Each number is 500 + 40 x the weight over its row's rms, rounded and kept within 0 to 999. Layers, rows and columns count from 0. Numbers have three digits each. The size before them is the row's rms in percent of the matrix's.

# k: layer 14 attention key, 384x384, rms 0.163, rows 65-75, columns 256-383
# q: layer 14 attention query, 384x384, rms 0.163, rows 66-75, columns 256-383
k65 093:515524529550493513440487496515519432567542536458535516498514432485499534504529528533517414514471421497459528515534481530542530520531497519572538487526555519490532525470508458483450523481561436534497519449446516487559557515425506553518445442541519527455487515504496472471506532451498488504545540521488569565472445468563499451579533467473479497575579438534529440461486495481512515519444
q66 090:460483580575541502521544408512532467521496529413464537458468473537457470532508534498543519497526502586541533405542555469519427424487503536481456524472578533475458517543511489460582511514466529485505498523595513521475523466506454460484495490541579533533509557539521585476409521447480441469512458524528497515526417509448439491479564507510461507551530448554485527556486459495513534556528
k66 085:478498576451496548483517443528498514510521479519517530462499510514527504516527465548483480492509495534459534476550548460475502531568542505459505400504482516432530516454490446491507466565485432526491505504473525564458461473545493486507531486526549441571461499497531462499446522529474511532547460411539501475503481500453542560493536529497481419502441504467415503445473522553520535527453
q67 093:533408543513516537512544529549522541543501483561550551547508536536526450462530514534546550536452520553531534516546412574535497508500485478507508511461500527439474556498562506482493517511507535551479423500520553554548498443570554496422559472477497471573513447464557462491505509449517438472506500567481465524440522527556445479515542505484506503571528479489470541443481554526549510507538
k67 092:467427530507463444520526459525527553499461444501505520478449491492531541526519447595476488536523443537446468530470486523502543516450464569553496503412549553512552560477523549501606533424573501469507500505513517495506441515509603478476533480451493528574488456499515446557601518520471451480500476389480523549539471461524533485476517523478464555454459468416484532487527518491539488507494
q68 093:523470429478458519463548498546537526516523498556537425552516530504572452484476493466450369493592490525464494501516447555504487507523491574496422521517480505512485547550649592449578514471476480485509517541487475471472395477556509496559478549453576479486465508508422460469522494522581516543499486473557537500493518456527417505565448495548520471529480457553529516440525499458553477541510
k68 095:507577514546456540554507540436503430476554463476464475580554556388597498543450567477574573525511504503454487582515538474494518497497477460501458474468498491495533455498546469517512499533415555504529489525489505546503397511520564566494517432544498492456444483474420570516480498525562460520462490553481540520490532526479517540452543495483513520454531468469579518539480510463488529524466
q69 095:530546515467514524528411458593509443419440534500569503499479451514525452505479448549489532583436490503465527493522497515497487476520548498452459557527515546480538433468496501439489519450469478549512494535538507416437553550512514487465546474485469536459515476444483446480503561531410501513499519536529500470547531559455500473514489495524549551548480415485475615514538514443551455461473
k69 090:466453519443430429451479420554543509489504498509551497506464482536505508559506516500541487474516500484534465518530497493460531557510528569482509505541500515518545545494484549495485500460521437547494463497485524529494495450517493539494481492511439506510508483458505413461506474536514453527578535576481541523612547522524499520495575494471467553444517494493533602441539538563519544573448
q70 097:527556492463516499596470440450476456483544468497556486524521477487462505489513487542510528439469509510480530551537494480449521532477521544532544521517535484474492455470508511478473451456499510538509495520459528484475493498503485518491449455536444542436518520548516573483440438534526430460612411478540440480427497486573577479481488478451492508506552495522514517505590391500507512505454
k70 091:524532502450439527534447446517470509484503465444401459534419489516437472447554515522474535556462443579536563529431535551512558523498586520493547541489503475563456458503396512461479468450510456471523458555428495458537487493500512533512475458525520467523544462537486585478476524432516492455453478531558528496545483511482458497459522499464450497462509566496448498600573526511520604544570
q71 100:436432523514492504613531505576486475499467462517486473518425472506462529597525486505524494536534502523562538464522491493466506496485511459503517479499578453507473540516515476537455506472479496546504470475500434520500471471402505443485458503496427566484518475479531531524436556471489455493519433526465563486440427501548466437529557447390439511562433434453481437502469509492500522434443
k71 095:532406545541500447542549502568519538563513512503515507493484607519470503481431458594519378612517460457523478509449487496544518553476568503514502527550499472559451514477500511635458517525523555527496499502451474518530494477420544534494490479480527499518446445443487525501485525485468515524528483515502502479585521495453435500492513513427465533437483514519498521464511515519526509464550
q72 104:464488496505426500559561579456508483476448493497461528513550554479532523564530468486586527537469471422412506484513508529499489515510474516439544425554430436563490472521498441514462507501550476484475546495471455502507402582525455478550499543444550504498462493503442482523521535420514452531477466510498503552486560535449466506426477472502522484486513492497531439489454475571506507525475
k72 094:514468505474424509436584537516487570492579533578509467443512413474442504468504497507530507570489493487489533487382562506497529507497453450506487484462472562501401512493510518457525518492467486530470521525479534452469481519500510476491521544495539471457508499475465515524538491509456481461448508455507515401509554457373485482574504458471472487559482495562569467451499501516530552423543
q73 091:501485508422420496430479507479482494442437500523464477494532512551537491514515510559513536536394445478505514493447452513528564486566423582498471565602571496507531508518508473529648524503528471500490526510477484472541468517496472474564523492498526473454499433492473520509474459522519581444528452444516462486527508417565427513522397450572474478472528470522526542487522534533500502467480
k73 091:454420495436470417563483493505395522457585498525465521479500480510473502499497494533533509501404540482475479516503480520541545554519428484474477582500509579542514473540523497490562523454564539539460463504502565442521543494542514530465521522537486456436546537512477512418534477505505476457491528503490561511486526477485498495539446456517460492542516515448504472553470472476393475444472
q74 088:554506489546404408443538458453478447573479603564551461535473531540498434547438514531479542481512501562479452472464516477407478558439494505591477568506534466492530504572462506437578467504531468502458529516501495473528517521477487500461523554453512555490509510515533517440546500493555585470543466527541451573470485468519478459495470486529505501499554481559474543546508538516451471633545
k74 090:555495481447464497565547495476450558459490519575487470580442495553546498538471488576482491458461491485387462467536512536524441555510547466492524522484476508484530447506461517496532474480509488519475438549550530540507496529547502509515536548487409590534496523502525446443494493390520507426489471556499532487469524465444571507440536488479419475495507449533596546572488459508497499580456
q75 092:466520498573492463446469487492484556530461512528468449502533541458461449483501478508520507463496418465501509531467529464486485547471512520434545520496504478497495577481461429488505489498483454507523544505482511488446472559476475505476556477481437483449485501555505485495586573543530470494472546515500440545475560512495482484456486485449486474494481455468553493412487454504468550578497
k75 092:541554502521447484433503526477483516508471436510491446539420508437465515447475426495444430520527493430519504517468494505546548503542492450579506534569468512441499525494505527492496507562547486524612478503477469513428479506535453501512483578485494515516536494498528525513555540507596420461497482426530512543468487512445424528549516459462480499438512500421579460506505496552486482567526